{"n_head": 4, "n_kv_head": 4, "init_std_o": 0.0594, "init_std_up": 0.0594, "beta1": 0.95, "lr_head": 0.00785, "grad_clip": 2.0, "final_lr_fraction": 0.0}
Each number is 500 + 25 x the weight over its row's rms, rounded and kept within 0 to 999. Layers, rows and columns count from 0. Numbers have three digits each. The size before them is the row's rms in percent of the matrix's.

# q: layer 7 attention query, 128x128, rms 0.133, rows 13-33, columns 0-127
# k: layer 7 attention key, 128x128, rms 0.129, rows 13-32, columns 0-127
# v: layer 7 attention value, 128x128, rms 0.146, rows 0-31, columns 0-127
# o: layer 7 attention output (transposed), 128x128, rms 0.348, rows 0-31, columns 0-127
q13 108:532477485539486489557435506478551490503528473496547479489548519477467522505525523480479549500512529505499516467530524453498503525506480517513492489498544504485510549506522539506458473473524495543505491517534479499509503520497474438540497472498489522496479501491523493490515494497460515521513480467465512503519515517501478543515539499508468472518493479495448523486484450509475500520520
k13 104:517485538515500504515527475502510518518540452507481472503503481488504500488541454459511524505496484530483504497489492481523507533498501515471513530466514494489497500526438485467479510517477524514511521501507480531504541462500497517522524472534494546480505486545504449514456489493525509512490492425511497531480507488474478484549469535472505449440513521517512500549496476462521496458525
q14 105:474481458548484496485504566516470481496538508531463477467459494486500501477507523508536500527470506534504532502486511530459496518502556513546484494554504534478488493570492484486467504501498506517487519477493496520521507482525492513514493497496521537532507537530469478509443495505491520489529472478496491486470495470491470510484479499493489508542484473493556514455523482556470516486499
k14 110:522468495499525504493529462516489447554516463536504508492519445499524504496511520501519506525515506560522526503472544531488507506490508510485503535515521504497499500552482511487480524516522522479523476488492480554480491470510496457504455481468530475530490547525451501479486509546544473509518471470487487478516465468515503494494494481526489515515458477478504473544491439502466504471493
q15 096:552499529447488514531484497518483505525494497536513541517504520465526434506483516492505450504526525499528493508533510495432484464488496464467502508528518514498471495510522534492495523545492476477509482498511526493491509501482581465517527501511484478531507532476514503519505490546499461529512497417493485474523468484523521508510498509522515515488486495520525496513496472471475458501468
k15 109:519505505491546498545506478511471489507500505488440527517486510505478477530497496475494496543442461510468521544493559526473485516519521504485507522531494556480453471508471489480497486534512455448523512488498502495509478483502476543516470542506503488518511484463510481491512485535509507545483510498538447504503475505513529511482517530507523478517469467533514494441531482475516518525526
q16 165:528508505496482508528469507464506478503482503472487513503509514520514496451460517536499472496531521453518517465492470494493508540495488530466445468444544514490519517522532435527512475517489497463507537509506483474500502536491473531498501509504465522513502500503514451476495515503534492535468504471500530486483507554554491482467488490501490515521539510482487496477521444454526482502549
k16 129:482532529516506458536476486502476493508480502506526515476431524516536518505525501522511470507532493524534480552496482483521526478522501480504469512531481506486488456471493486479503522516478468517512488464523491467512525502554527531457499512505517508495523499478452548455479492499459518510429498558483506486480471500501472492485491530496531507464527494497499447475543531506510490520505
q17 126:507486484509476500520442536531426477477529488491465497524521511495483467490487502519504522512466525504467524507533463499523487501457532498457538495528483443493521435522484512507534514491463471527508494485528521483512488534455494482476472503507487508482461507517518486526512464478428509488483517514500481489481487558534473496494454521493521492489505520484514470512518500503524487496537
k17 089:522512493507495527499480485516496495519508478540505509501458538489474526505550440512488504530499572511500573492485532511491535469511530523475455508469514521545542532527511455487509469496523511463489529503503464496477474476499530546495476507490468490534487494503510469496472510502520491499507505477496519553480498477473515479493511508495501490491489466515559534479481521537511558485516
q18 210:534466506546499475446490486511532501546518505507479518514490501495517473495489505508480516455524518474492502546495528475472467526504452487473511543519507502475512483527468513486496498507515475491510486512508506474425540517470559471505526514497483532448519464497502543540560463491512476498553524494481489523517477519511518506548523529505535506504512513545513512472518509504504504529508
k18 121:484473507525503475481490505496516524507450529515491478496562457516484511527465485493492509515494519511492466468477503473535499512484519518472531496510518470466514492509509561506502515521517496475457474474441528526522529510475490566511514538496463495465527481525478500469450475471497501506493470511494480525493516484516508482494505481517556505529460490451488490487559509563491500484518
q19 088:505524532468477487512529517517492513512498506522516558511473485538529478470472495513477485507505456509481462505534490515487509490503541498524492464510493515503493523503543487485539497521476505515518481492485515500500492509495529485444552520511531496498491497494499492501543523523549482476520527510499509523481510502534487536501472457447481572524479469486527445482531495522501431547456
k19 091:508527544500446502463509472440508501517527506474504479539520509480535485480499467483504504507492544498488459520474493471520495509502488474514519470496481465526488495490471534460486510466525474516477502514516481449535525499488509499526481467515469499485558464509457461533444536442463551468482475476494490490503511507516516508473473477503509472484494477501508526524495470473472533487492
q20 087:519528484498452487509522532546445548492474520501490524525515477499465444517506501477528507513470493522482469481464474506501521506476521495507501436483537506481503452493526485528485496509472502491486538471530497534554496513457502508466507530524541489529470475472514445492535477523503512473487522513474516457466469493481475497514460505493539503498513525532499477545495531509494518500505
k20 108:520539492488522540508530542514481511530516449513504490525501505491498504509471456560493521565486517480501532475522520518501520520531480506506525518510487504522512526508545550508500509525499470507479513448437477526459507546520475495564496506483478511487479526539501504538496517476502481477503475497517471487453503507511541485535482504495478448462504528514536511537515507498492525492499
q21 101:511528453512555476498501522491484491482475502492524515513505498500527528455516487529479471486504493513512512518504494468512465459524464492480500558480503522522537492489513485500533507546528523487438509506444502507502502458499457474519533491464503525498479508503465522498499543468483460546471527519512483514492515548494520499485512455520492456467486447493513518470524442500523473504517
k21 093:502469523502511486530511504504520461487493507512527590438530507539519512518498537507479464506497519478505501487483486508489496537441545479536503474495519509484516478534477477464503482478481492453533474504468528517485463515459483526497473519477511477512495494485503485520536524483523475523524511512525481503487525542486478540511462497523473582504484536511519508491485479504496472484517
q22 086:508500516528503520486515532423472517523517488526515544525526510498511504463458509535457484498532474518468497529483515464504512479506502442502540555529464504541502510475501495523505512524523525525512489482452513484499511487481512494563536493495496522452501476513484520510487508452503489477481554476478434535488490534517537491502492470530486518516468480493517505487501500489474502527494
k22 085:496452523458459504492468484475503487521542536554508544507519512475512494512465561486500498474531502470510472482518494485522505492508500490518505526494456510490541464487497534491487457501487479510509498548498507516563490470500532509515507489459492558464491482451487491546526516496510468508484513520484528499498513459512539516464454492504511523504432466480488513486512516527510487506489
q23 093:511480506473507528529480466476511522550488531521535525525502518484518507502468539508485517528582520532503478486520499468528466507532504492487517493525545490505514517488483513479479478553534496498506502513462509526457518485497501542513526491505476494509500489508534501458503517497435491525510527507492518482514477542542525466473513532491506531460452469513489530512478546502511450487535
k23 083:523510561485486467467491481487547450536528501496489492509505497469492484534500485482521493527508538446489504506539533527497532508479476493529478523471505503550476489498492549503527500472507537505486555496518493536507473500501500461507467524471520467486473526498460466504495460503504494544474428496474524498511533481487524472500504500529487530485483524472492490505472458480474498497449
q24 101:490505510473515489518509495545493490490511488466472474519481484518467476523464495480557526481406511498529479507515483510499503496487501501477558526518486495492507489523496453533556537493474548523505538492517507487434494507478512522491467518502478491484538494495504519449492489468509501516481497532538511555523510524494490513539534511492523508492511538485478519540490551495491518471508
k24 088:507485520479494504440542497482475502528537472484472521519476504494532479475482518520482500503522458466487517503490496507487517489522489495494508511517460505551455495538462505496454530482508491488492512492536482490516509470465513502543525480517483536485513541520509512538442459486481517506508484444457507483473546486471499513488477500475507478501502543547484489537469450495447479515537
q25 102:505520495440485506521509466508542501499473463528491491496514477516509501533521495507551512525434496524523463483532508515469466512472558510505503500506535500505529528542517523498538531500484529510533502464504458520452512512525453527456470504508500473532502474500520501444481492518523485486501487516554506502549498500507539504491558529483495460484517474508519517519512492500512487491539
k25 095:499543522492520488535546513498513476494514518489489519545483457518495535502587474508512513482506474516447486453477513498492497530506519519481531473490559515484523501498478514478495508504502444485510492531464507495511512473535465525501503528517503517530519488509510489482534459527515492460471550505515508482514456533487474493506475546483469571488504528488520479506508480489532522497485
q26 102:445484538501482498472536470532473509424520480517510518486510498511494477472508499508495480520469487481474496498541447526492517504508483501504453513501500552489479503476509529476518488487494528498507514510478426547569525509514524509511480504485494489480457504499509474492478493482481543580519451507515486527506472508528517476473480470515493488485505511481529511522477521509500509539472
k26 107:502489504512485534491491519476514477527468528484473498461515512462494474512478485513490567525516529529503543513473463502501481505490471483503502491493469495498502497510466529515493491478488473447532450531482458529490508494540505475484505503452465470506489541518503467485486544540471530495481508566582504525458531511497520493499499489521492493505500483477505481495520455543502520503458
q27 105:573497553473525548485479450511532518513481550487512503509512526490520494538528517533502501523526528466492516551503504511486504502480450510467487485451534538524520493528523499509467475479501522469546453511487534476493486474488506470481501495517498483500432463512517492461478476506485518508493523504552528453497497525495471515475520497520478524509519501475506527493501507528519499507479
k27 102:516475502522537522516517511488518534476484485512542530473503495532477537471507482504486537498550504490480506510521523423513540503522480518503477553501487501484504552501511464486478443508525512486500470540510467493478538492535462534519526468506521477507468440486524503499466513529514502515518493463511501486517507547545495471479478529510492453479496492490484522497494514476538456508483
q28 104:514521473543516497490463548517497453487478532506499502500485501481522490480501509505528474483512518521487471470455489501490483465471464520505524484476480527514509448495539442560487496556501500501523502527486495454452484536498536513476518491476524486501514501500537487526529494513504501448466513498501487539529564511480522474544521492510540506480506492499528474495475548462497526484498
k28 106:540500532489506461533508487520539498523496495536523541494504491504498539531510486529478470493483513502542465505520528523497500434485530512491530509462500500531506483481472480466525516473495543521469533486548486570482496513513503548507536541530541533528518492509462478478506476482507490514484509503508529534506546497518525477542507495525491528530528551524529523475516486485509490524507
q29 100:462511495510515451552494505499508469431530486475575504525510524489521526517467521499479483506470507467506514522545502520504534519501527479491468451530500487520490488529517521467519519465459476470490517481490525507523478506509465459501479504520496541510500492501514507513481463495457492538487464489500506499450497460490479493453506498445449455493500506521532482486497485502482516529490
k29 107:468496491505433467486485480521538492502468509512519541480515505474487459501478499493537533467513506500500489519497445505517520546518522469476516467494504507438481502543482506477466462511471533533537509499504506503497493495485475506477453526479469441473499470514507507491451471484497496503500488503538467499479470505469463523498482465473521517453475460474506479455474492544496498510486
q30 102:470530490481512494502453516496485469497498496471496502516498549535514546470488541520523496524466465489483517496550489480507520485504496491480514534518487553520501490461515491530530531507500491549521546455531515523500514467477543461472512499501483496502491476486514540473465475495548490498504525494518468501551470525525569492496503523508473497494480453485553531546504504504477515511507
k30 114:512507472524518509455462515519456469473517493481491453493470530492541492439471473510467542519510528510511514461547474482474525484496461504488490488500473491508472530494521502490440446516490506507484510503506486473461488500480521494486515509473499516489453530494498494527526513500517527483518523441501477475492486500557512512513486517486465538515528514507578481471507534495532489509510
q31 104:444528483465466549440487459517499501479481472488471467541513490525507486525469507495496488487456511485452474524487517497522501520493490490486513554483495477537539505482498499496515535541526478521503471497463517539508550547474485513507485491496490494483519458486485525501491489466468537537492505545478497499505469522500544471535501475506523481480518511516473506554483504474490553511489
k31 120:461487446477472493456510528502476482494473485476497490474472513532508484530499469490533503494472552527471482453474496519474515464549500525486495468473519492534499497487495500495528505520545489536471489519505516440487508515527496474540515501496506485473514506506461484510518519495475518518523483560475448520481490557492513474520486499457500512545549501456498484483487529541531519502500
v0 095:494527449526508483465526496496483506477496513491520508489496487520494517505496525496520443502514538495493514447497500510483442524489512494549500508512481539538522493483459483506483475472516534508512426475554511521518524498504523498468509461465496443520507512531475492523518442482456542508503521510482489522519482506530473542539473505475480485495464480481492478536536508489476496509459
o0 098:480503456492498495484529492523451478502534492523480528460483504509476520478532479526489522472466556542501471477503509459550506496457509482534494455445501441487485513543502495458501479538517555489496478512489511501511493507479478479521502456488482551444495495451503520515489512506513512471501511503513533478524518496507481491494471494520487480490491496568451506496492522499516508519474
v1 091:539484496518468492482505495506508473518521484486472481503482502478471496533491494509510465523471550461558522500508499527547450534517515474522478511475496489500538501515437435544528542513524471508504472501550519476560493483528527511495480507481478481477495463510510507502520495501466522507475498513486477499502471511465498554443506457454497498514502509509454511484525497497523492499483
o1 100:495531498472513452509523479518459509481516450501500509496527475503517519488475496487508505486457517514481479464496490547511533454489513525508497495472516515508413445518542535514551518522504509513472531536480481477493469549496513492522490513478510496509519507483557486567517494499500502515531469541476487476506528523518496499483483503491485503475461471474468501501518478496565495511503
v2 094:502508481555482467503495521447474532482519480510524484512552511514542483507518491545497543499506503526465482539546482489491522501490509557517486527480555483492541512521465496510509507495498540501501462546490501553493499471495502494468452513505507504503526483488528537479537473516517493514489524464517460518519531530469471542492536520508484496506492519473513528505469472501448474476479
o2 097:502526521523525495488508492529520549546518515488519486509501458515571486513451511538503447506494502502518481498457485542495501548451410473536480492517537496502500483529489494478527498474463538479516516516479530517483518503465510475504518490544500512500498527482477491481470452533493522509486472526490528492487484506499498511506468489501516504491509458490494499499466535555488504487465
v3 090:489481520494522496499479529518512498434523492452491507504552514510535470467510476488487481528527507474511513508479494490482462510463558513485483514524536507505525508511511501467524562476501518489461509526521445527470524478462508464489472482463484507520540486446490483507487513519506508513473521546491497456518444457526523505552506500503490513524525471471482527496512488483508458510493
o3 094:530458474493485448514500481420520527539480511504491510557472509467503497487486504508497518493462510505477496501496482455551508452486493549513517459504483488490501489524483508505521485485496433514547490463502493488499490501500487502494494493496469517529488489515497521460523496534509503471495438587539501484469532500511488531507495477458522513504515490493492473506499491474487523523457
v4 097:489510503505486478473523517480499505486496499474507514512525523502453468505512498465475502494547499523496464502474548455515449466480476478452494488529492481515480474475453525499520445488477543488534520521473514454462512456492496496502484535504497462506484573463493494475475508492522473476483478477516539509517468498525467529500477497532498488511469493526525490504536490503450475472545
o4 104:478521489438543501511469500479507542537480524486502510476524510508515554502522478503520517533473481502467484506513508501492459503504508454487530496524506477478514546454485466509521458501511525487478500532485487529507511505502487537452499520516478529476455559544491513483509511495481478459499445501497457472485486455470518484498548533478518495535517456533523480495524523500479518478507
v5 091:505479483543469540492526512453508523477555547473476512481485512495532495508489483499500509462488498522489500466485548526494508484492506481514514517560497522477501521547514531542505506469505554498505521512464476512452477518524554511486548510520494515515453525506473544510505488536510493492532531522522495511487499472491477517469534476468495479454471489465478539499512523489530511472470
o5 096:502541534495483552517477477552513509548490450487512494489482519471532537499500498488522523503512512502448464494473497478516472511438472490517458538465473481529535486508485522504549563513475540508514491493482498463474463520522478459458498516489486515501498465510503504469520523477555514522486481498512503525534486513497515485502478502489490472482494514520538504521481495500483482538557
v6 088:501502507493506519470492481506459510467485466512467509509514512467514504521512516540537483510497499500519506525486475558506489496502537536499498528480508500475506513487469494482481462485485510458447476453495491475538530498458513464538563471463492535454510496534501478482485484556523523480534503519496519514517511501520478533475507492494479526503548490413535515520507469484494481480481
o6 094:473531457503500493514484443492522505478493462507519479488509448518491529482499551488455513485508484453474506469491509513534533487475484490491487508515544510510499556499549466488490504500543479472533503527541515492497503519497480529530431488512512468484541509480495518505514517506503526457480558535487485497458496499518534519519472510517543464474523512491519450469481511498482515532499
v7 080:490504506488528525505495529539493518445528524491466514480498505526522472478501483503493450490519504517435528478446516482473453519506504501463497482497527493528518515503510491488479500491454489564522511507473498474476484485500504518479503484499474497510466540467548489453493452478502509521548514482505516515486532481495496532530490496465497489553504478508526501462493471419479484485527
o7 085:495517492504511504513536480467519470533536502498521505511498559538533527494499451464502506537483499444482438501516483489508489539486496548485503509485544510508523475509538483464520473499521515522488479479522488461493496505518505505494551512496474520477506497514466482474498532495478446440510475516513480517520525520488486466492520480512508527448461518513516477484502489487428511464465
v8 096:472498520517525494497490498469499492462472494477495506532469528509512510504475481504514507544489515506488527512566524478506498512512486464499492465509489499479522479486490532540488541521499494541505504497517494484569457523499457528543464510511505532493547465498524525485498494467543505517502513538529554450475477493516548530466532472520509474496481510479463484477450526541501473477521
o8 106:508457486518463489480470530476492484519526459480479515488486504482497499495526459513489459483516467536499531460486475513478513504489501491540516539498469468493487480450535497465460498496500546528480532523524494444514468481508522501498487537520481497552485467526526460483493485489499485522516475537548466544503514492529530481479498531492503499466520504467531507504529481548552531512492
v9 087:497501462483510519471513500527514492493514461487492472524488482498540525481502479502535498535479535480514503493444503466520521516511512512521519471498501486449545521529516532538485473542501456537485525542500538523489531489516489463494462475467505501527526440491480469524536511513492487501500480493499486504474458506517514464463477538531519490543454538516494538533541495522543510522503
o9 096:534504535544507517506504527486492517523466478499464482507515534461471482483524478529515488507475517504538473514531498501485509525488485498459518456489475501519455480514503469519485518456541451496545525468508479528481458498454486525520514472519504476466518495506552555528449456543502515468522490494509482529528476514516484510505505480485456502485534486470504550494491480499519473523478
v10 091:507501474502513507551505530498512502516505505481486468502517479508504528474514532528517493480467497488530489527447454523543504502506504519510494467487528578498485496532504544498554479507477511519495511492488535503516542447534549491455494476442500494494578487497499488513470500481520454473505503521492463530510504498481498537529516506477488500505543511507520524536495523465526474503473
o10 090:555496508474498503513487497530513464519511489491500548490481477456525470507530484491496457495524487469520476456480519521503510505545492527515499489518503482503486530509476473521464504466503429487511462521502460552478503470521496477485517457461490509507565505494491471530523490553482506473485486540490490433473471550513477504512486532494488502498508506512455514491468479481474477503520
v11 089:499482506492529507512483482520519504514464506485531466462540502513502501533522483534496502543509504523502505495501507528502480502523539521536540523466512519475510488543535474508487488484510497529520449465512521479491531555533559511512474483497494551498476485512490489472511438538472486527519514515468512520483529481503540492494476525533516458491505528531523476495481458474504439476452
o11 100:499526493480532470498552518524476514507473479506477498517471501455494501461539543513454465470495521485509495526448541487502506447485488563503461512495498515452496464493549496442481518484535516494465481508536520514498463519513504482502490492498511492500507524499489522506452518484532504488504508503478478464482502440514487507476495485499533475441524468480491502501506477536477474461494
v12 092:515511524491523529492498525449524472505458522531499478490440513572510535505504523504488533473548529483516491549502497530452488509485509446489523478475504513504492483533536481480463465485471478516481522458490477518455501491528503525506486487545494473514515492474497461519489550532564462534493471482467514481534505488472514490500469497477512482516492507495530500500522486522492503502516
o12 103:500488503485530494507511504507495477520487530516492485536492528472458481461523447499467499506488477464559491532503501522528545508499546493496508480515508495470550502493513478547482500526481519477552503494522484532475525494485487536460522478487500482533484529502491504494458439475483539526496512501489522470495501459518496509444528547512521524496488519493570481493508511510511460509555
v13 090:482495511492515513488483521479546521490504480476471493554499525463471508517505510500518490513461499448533456488499477468482503497484511474524505523568494482552489514477488518468520522479531490471495519476476531469504497532486487542460510509532477509477552529506514473523522547506497503543518521536508528486500497523501520565463488466539503529478495460529517493483475491465534525522505
o13 098:491483543512503490460510475519492474472489501472486455464489479527451450482497521488509519518494482532498515475508476496475485503511524500525509488479530489472489486463488470509518485457460488540501488526501499494498445529529522467508502504487498530531485488506560534513532541486499477441434481488509502506470497505572462477529540530520494486489477510493516467550483530480491500506502
v14 099:458503531481538524508516461470515516533501535456473523481510519489512518512493543516483499495474553509510516523507521507465497482465472515534499471457498526492483541509452467513500510476472491479495518465464454528518584473518502512526472480466487480500522547531528489501519510513466470487493523497534473482492486466519525491535503521503501512487511481535528522500516483487484447526470
o14 102:511500494540489472530513544480479499505508485493511551477519509500495498506521484495478435508461532483484445534482480525530471497491467530492470479535531516497514550434495496505469513513471437507484492535487504480472490517475511516492473461461472519511478502464470527481504493539500541478490504461510508503562537490511527480507507488490483487479463461533493508544524481520490494484505
v15 094:498495457478546508470511490503463487532486502500516559446464533481484574462510507534499482503500495496506484550470531515494461507505481484525471530477513492471510512504462499513504487504489510492541492484475490440483503549534505483480499531492535500537497564479477464522483488487473517495539486483461500535518486503519460498478478541506488533472539530499508502467523494501495513514524
o15 102:492560460487484494503507438482462503498503522537466514466540481430510498500485507483524520484541496491500529519486490513489471552510498474481488480499505550485488513507546486458487463505492503512454478505503546527496575531504476517461492498488495495538487529494509518528485526500462464489501511447509519520516494541507490497456525480505519477508503489521515491502498444482486473502483
v16 086:480486469541495502436522490544503515504474528500528523459526512490484511473490509496488535485520487515478501510486478522486475525475531504474490523519503505525491495528491506455532529558519535516554504550515545469499490512513448521453486471498481505530453503521459476502533504512486483501509480488491497504534465450482531496487477513532471476435485471483496524473501496492460534504481
o16 088:481504476494517508452498499512449481486477531480461494503505488459546473493514525521539506521487480523502536496547498456484466450492490503501495500481488511498521493534552509532515496501531500491497511500466555526502518542554509530505561525511539509515463526516487509509502479536512477516522526538527524497549486512536448500507526471503499512483509481558503522525486497508462514532522
v17 087:470499534516488537522539466520468525503488530501515552483510481445508515546521511495505487470424468493468493508464443519479474504491511514465498495506479475511528483485491496516517518490509541491517525509501495517470487542490513482436524527518523465490475499491450493467513461464469513483518517511500484470491469468504470541528506499506483455461524519466478517484475475471493511484490
o17 098:479540485536516545497507532528493481463499500504558486477487455475508498515550520471531447518491559510506519489518495452492460480502510509534492509493519525485488487503503517503544505486469514458468536486478549513497511476518451503504488525494520524523475513486498495489553528531504473501510497493456522552521523458472447505482486498482509511510479524535491491507438475479488513498509
v18 086:542506513463512497528545461452527464484498547517482508509465524506489500465514516473497476457506498525538496498495505505506473498473492437489470501521481529478486515531467538501483491526527504491482488484489463478496519512545554532492430522484504508536443523452531481533501508518535493509500516480507471480495548524475482489521482494494504528506474532493531472516522529475531516505485
o18 087:497550525491501496487524455520524503543483504520499499496531493504440569552516463484498528552501505479444513487502530532544548518489527509492468484471503515454517479493506534501479484481486500501491485503495507458477547482543508512491511494506496473491506467483508505493460515521501539509478476494476510486513513494524479513446546515449518483561470496538500497487534492510510496507506
v19 098:495470511450544496535527536534535431502502482543474500479479525524503502499491525510489444492533493505519516537505514508469464529540487487481540495483528515473531460534483535481496483500533501551534495493498491509502473461472493497508545519497524474512484499502529508468485531515501548495537502478468501520498551510502519472508497522475532468533517513493482468516506489476504543496552
o19 107:500536481512491489471500468492482473494531510510527516502503593496510500538473498546465502549551455465468513478494508529544524498499540515502500523457484491498494478498528480515429477547489513481519498464516491483510512482490499491504517504484543489516525528503500512472464494523471456470515515501502495473481515471450491508491519510530483524500507560509476500503505462460527510513527
v20 094:460526516507545504529479514521502502510511479491478458461533537519499502452519499483512501515486495506484507517527533538468479504478502498489489566499464472522537441482466519485488501465506556523524475517526486488495523480457488512495463491536474525527469476495438502480519478536472487508506508528562539474503540542454481498488486512475493502459516523505496513519505475518511510492495
o20 105:484500492498519468488559533486491545471511530464498484460468493478533483525523536504499515471552498533491510496499503531522504545461482513545461514501509517476546496496569508481505500539460517516529484502523482535543462503509521509489509530482535485473447495501503481471519533508512512492494497531465457489496536489510495502491493494473452529546495489539545501474518499477500490491521
v21 093:485488475477465519517529482545516489545527493442483486480526481495501473528467494501509474534471505498489492551495499506515496494525489460473529507567516508508489504535541476492511544483496482504502501470546533489552503526497500527509459505486484487442497476504527489499529521501491506515535490484469549479498495476495508511459502522535504492547489493445511517528529492430503487526530
o21 100:478501485506501503485497518506479477454477429486453537519492520539451497480484560488522489542478521451480498454478482469459489492494493479491524477497492490477474460497552471477514520527502465509509477500512453503516466500526508498520506519467464475492508475503479496505519491556525470509520489475491463532467477517512496494505503494492514517420527507478495472468523498493501488469530
v22 084:551514488513485501533529495484518497490484515532497481528508511506474513566480481473448515516505489522477491515508517476475489477476476443494521505541493498499467483500511501507444494493470510476532542535487478541523476520487486525517544511472498556562512536505466493518496497469507507487483537544496524549528467487530499487525494511478481500499505479549499486526513534520475558498523
o22 085:463514510519505501519487511420469481494474514495517535497468464514478498499456519493455520492492496533512475527496477459436489514528534476483510485452504474510574474465483511513508480485525535523469507506495486515434534481512502515460524503534494513466484493507491491479519490489525486541477492461534506514497533491454500508494493483494494483514514513507502509541484439468510482526487
v23 098:531514476462505522484472486457521484506522550483478507545496527468450508474486554484480503513475512510485502489510504533505492511437485511542519469498474474491451535504476499535491481522485444484456498496462529501521538476505510505498426508518491455477536485484514485519502482497487502536484521514506528495512489456535501487494538472500491518482514525495489549508481510505492464458534
o23 100:468467463492468475468506514496513538512496438498514507501519457486478533491490468490521501479498482494495441489493473495481496475445486502488485468493492518475508526489462481512500531467510471532490533487520501499502509498489542535496513505459453516523518496487532479562474496510477523477476488467526510527526508501510534438487507520462512552538464502489495491524488504569512487518456
v24 090:497517474505523471519463491546466499457469510499478474468502526513504501550496477508443489481519490493507511517453495481512499529487497524520500520507504498484511482568509498467498550480497466553454469476512445501481532496471509494534489508486443521494491492508487492481507431538526498491475504525486477503487503460515477477517515469511513538501536514462536550521464484509511494488521
o24 099:531470477538475517515534486499538506472550481512489501516455485505488487473533544509491520482505517450481480537493452473579502528515481522485500470493536479477467492509516509536502516483515539510516513486522465507489456514505491462457508495507508492500488524495506509462503504546480504491524518545520531490515505481491546490479447485497510491512521502487478463466495415507486503482506
v25 100:489497531508512490512479527492519521533468469546528485511476497549475512489496501473511505504543508505513498475531491482494494487534533471547473480471481464518512483464495517482453462528498551453511488508476557553538514490508496489469463505511504514487524526470522512482471481480471491503500466523556462489550515498512515546522499477498482511512515501493538474529461487446463507486491
o25 102:506517506501503501451503501518485520514489522495527466501465480530543491484507499520496478497510499533533478523538526555499509494524499474513537471489512499498496541475492528478517425519521518470506470544502519522463527485461542513480559500509460518517525486501532488461497508478498502515460541467508496451499525455515476485519486494486473496466501517516460470459509559500522534476506
v26 089:506496521495479514481494506467508493498493509487550470455480475482469483504504452508508478520478530527483462508471534475529518478485530495509509545507526464513493480510509504445525461542490473534499501479459477521508459420486513467490472542510522486535512485512516568514504499496527509542500533489516497514515511522491477476424525505498479545491525500528501487483486513485498515489536
o26 090:532477524495534492531525510514470553533485448497487518526544499501520515512496515486516545519572486539482517483525471505480509463484492480455504453531489505498541491498481484506512513496447519486518500479511506495496520520512506465496534492543539552498527494527508494512486497481485467512480559473482440476475486541481480489484476521496519477529508455473507529524478497513511523495463
v27 097:543479468515486491469528489496506473497493526523483447502518495508541493448486478466494518497513550533516496491512534469498494504497524496498509467466506537487504469484514452455494516525511519498533509529492548514494456476470514502476459521518504532505503452533462493540522506492452505520533525531495542494497439486483517512537468498481486490478490513484478494491478482546535472448516
o27 107:541457496488462491508469545505484527503497494479505476497435513469485485512494492493502550463494490507515477483507490544440463495498504542512514488459529460473515483501527515512494500546517521508505494479520534491505517535414504514539510512524531476528493509468524492487493476521550519561497492495521495491502447485497446468476469496481495507503534489501493502525522503478490524527491
v28 084:526534510440524485512487494479487459497502512486496475514495544514486483516512537500492489482521469548501501522489544475524432474494500492452520485512508518512521533504520479463474486523486497491461515505514474513505516534494537504498504469497511488518491494467482515461517519454456513481504469551482474506540474503480504470511432498478505476453498476456503498530492503547495438536504
o28 089:472522507517511499479477508466543529496488490535460521485490484457473538463514480477454501481516497500511467518494514484498541515454553494481514511496485506448515494495526492529479505498463479526525486505522501488510559457484534522503500490525520511493474523500492487525548531480515518504526496528534526510501505463446513522484537479490515522544488482503454457489543467473461544468478
v29 091:527501496479486488521500543535470493473533514493496480512519513511533527433495537528503506535485469494477477483473482528534428543468469528501496502496516487497486498506510500495515523486510477476503487515523448509489571493482492528507445483508514509534515481490509504495509476478527500483500518531546489545484487488503460501484513532490497528505538491526490522510470477522469419464467
o29 094:513488482505510453491489518469538591521512515506493533489525521487534518495479500518493462475530502502485495493505465491470523515511475538496519498440537512462500536517474474485491542474493500494508492486487517499507488504506517474473502490460478486483468488465423517550520508550480503477515475529500493490535518506542508453512462495441489477533519531496502488526500521502482490498468
v30 092:537464481491521546522518503515518526496502518459461514497483496506543508487496475516500498526444474466444531514495531498519476512503518545444521513505483470502463465506478526506465548503482503557502458504548484495493515489508485501529552505514464522502476499491475481517534531499493477499520497490472495476496478505461496500458498514509508516458510493536526536528445499565504489503507
o30 097:507525480468503498483509509490504501497519486462445463485474468500517487505493473490484499476547509504498478493519509496454451527543524526506505527511499503491511478493527494505526540490496503504577524476493453491499510532524454527487483512475526520507504461527441519476487480486505494504578498542522495484521531473550518475494522501534514488517510536486532539548494447513487493484504
v31 094:488513498478496523512508485474539523475522506476482526505498520513523502496505485461533494527526508484439479504466445491492492515506496493539478501497510513510490446452469503467516478516470485501497489509462551524438474542518510511516448495527482523508499540489526491518500511499480547514514545515456495532439513459516443517521544519487477493516480475500499506528521521530468493520477
o31 101:510504526504511504512505468456454499495494539540537497480491500554515491473532508462535518481500500491492513516512542488467478485452515511506533463532514467501542479492532473494511487466518522523492485463516501462482498496493498455485512496451504502475498506510499497481503491511518494476504454451522485513528442501503521495438518512471520504481481533532486533496464559511525527522432
q32 079:539485528528543502507482478508473521535497532501527533528483530501483478520449523541440516513499484500526492508458539522490477472483515476522488537535507492504527468481516497507541536495491527492475488498495480527484467537497531495538496466475502500498503490481530541536526498468482477509559497549469481480541540524511509492511513470516461518517498527553497506503489509474472522524452
k32 110:511496505509507535536477482493473543529522541514512507497540510512507473476442555506476523499504491458498451498492506549454491493481464481534451499481466499490488482467505508477501453481523496552500484540491476515516464483476505500493539511473518477489520459464495517532523524485507516508544453503462532494503527509520462523516477464541544531526484501533486507520495486504498485513477
q33 072:532462452477480464492528493498526502480490467494487478491455483492498513500525459478530491509507512544486555493520512475520516503529480512469514525494543520505504548484490515517479504514498529451464526504497517490499526484530472544510480507502481506493503551478468460517504470551486489474493487498548511483494467466486545477500543565490525435480536505498517490521487518493526540502502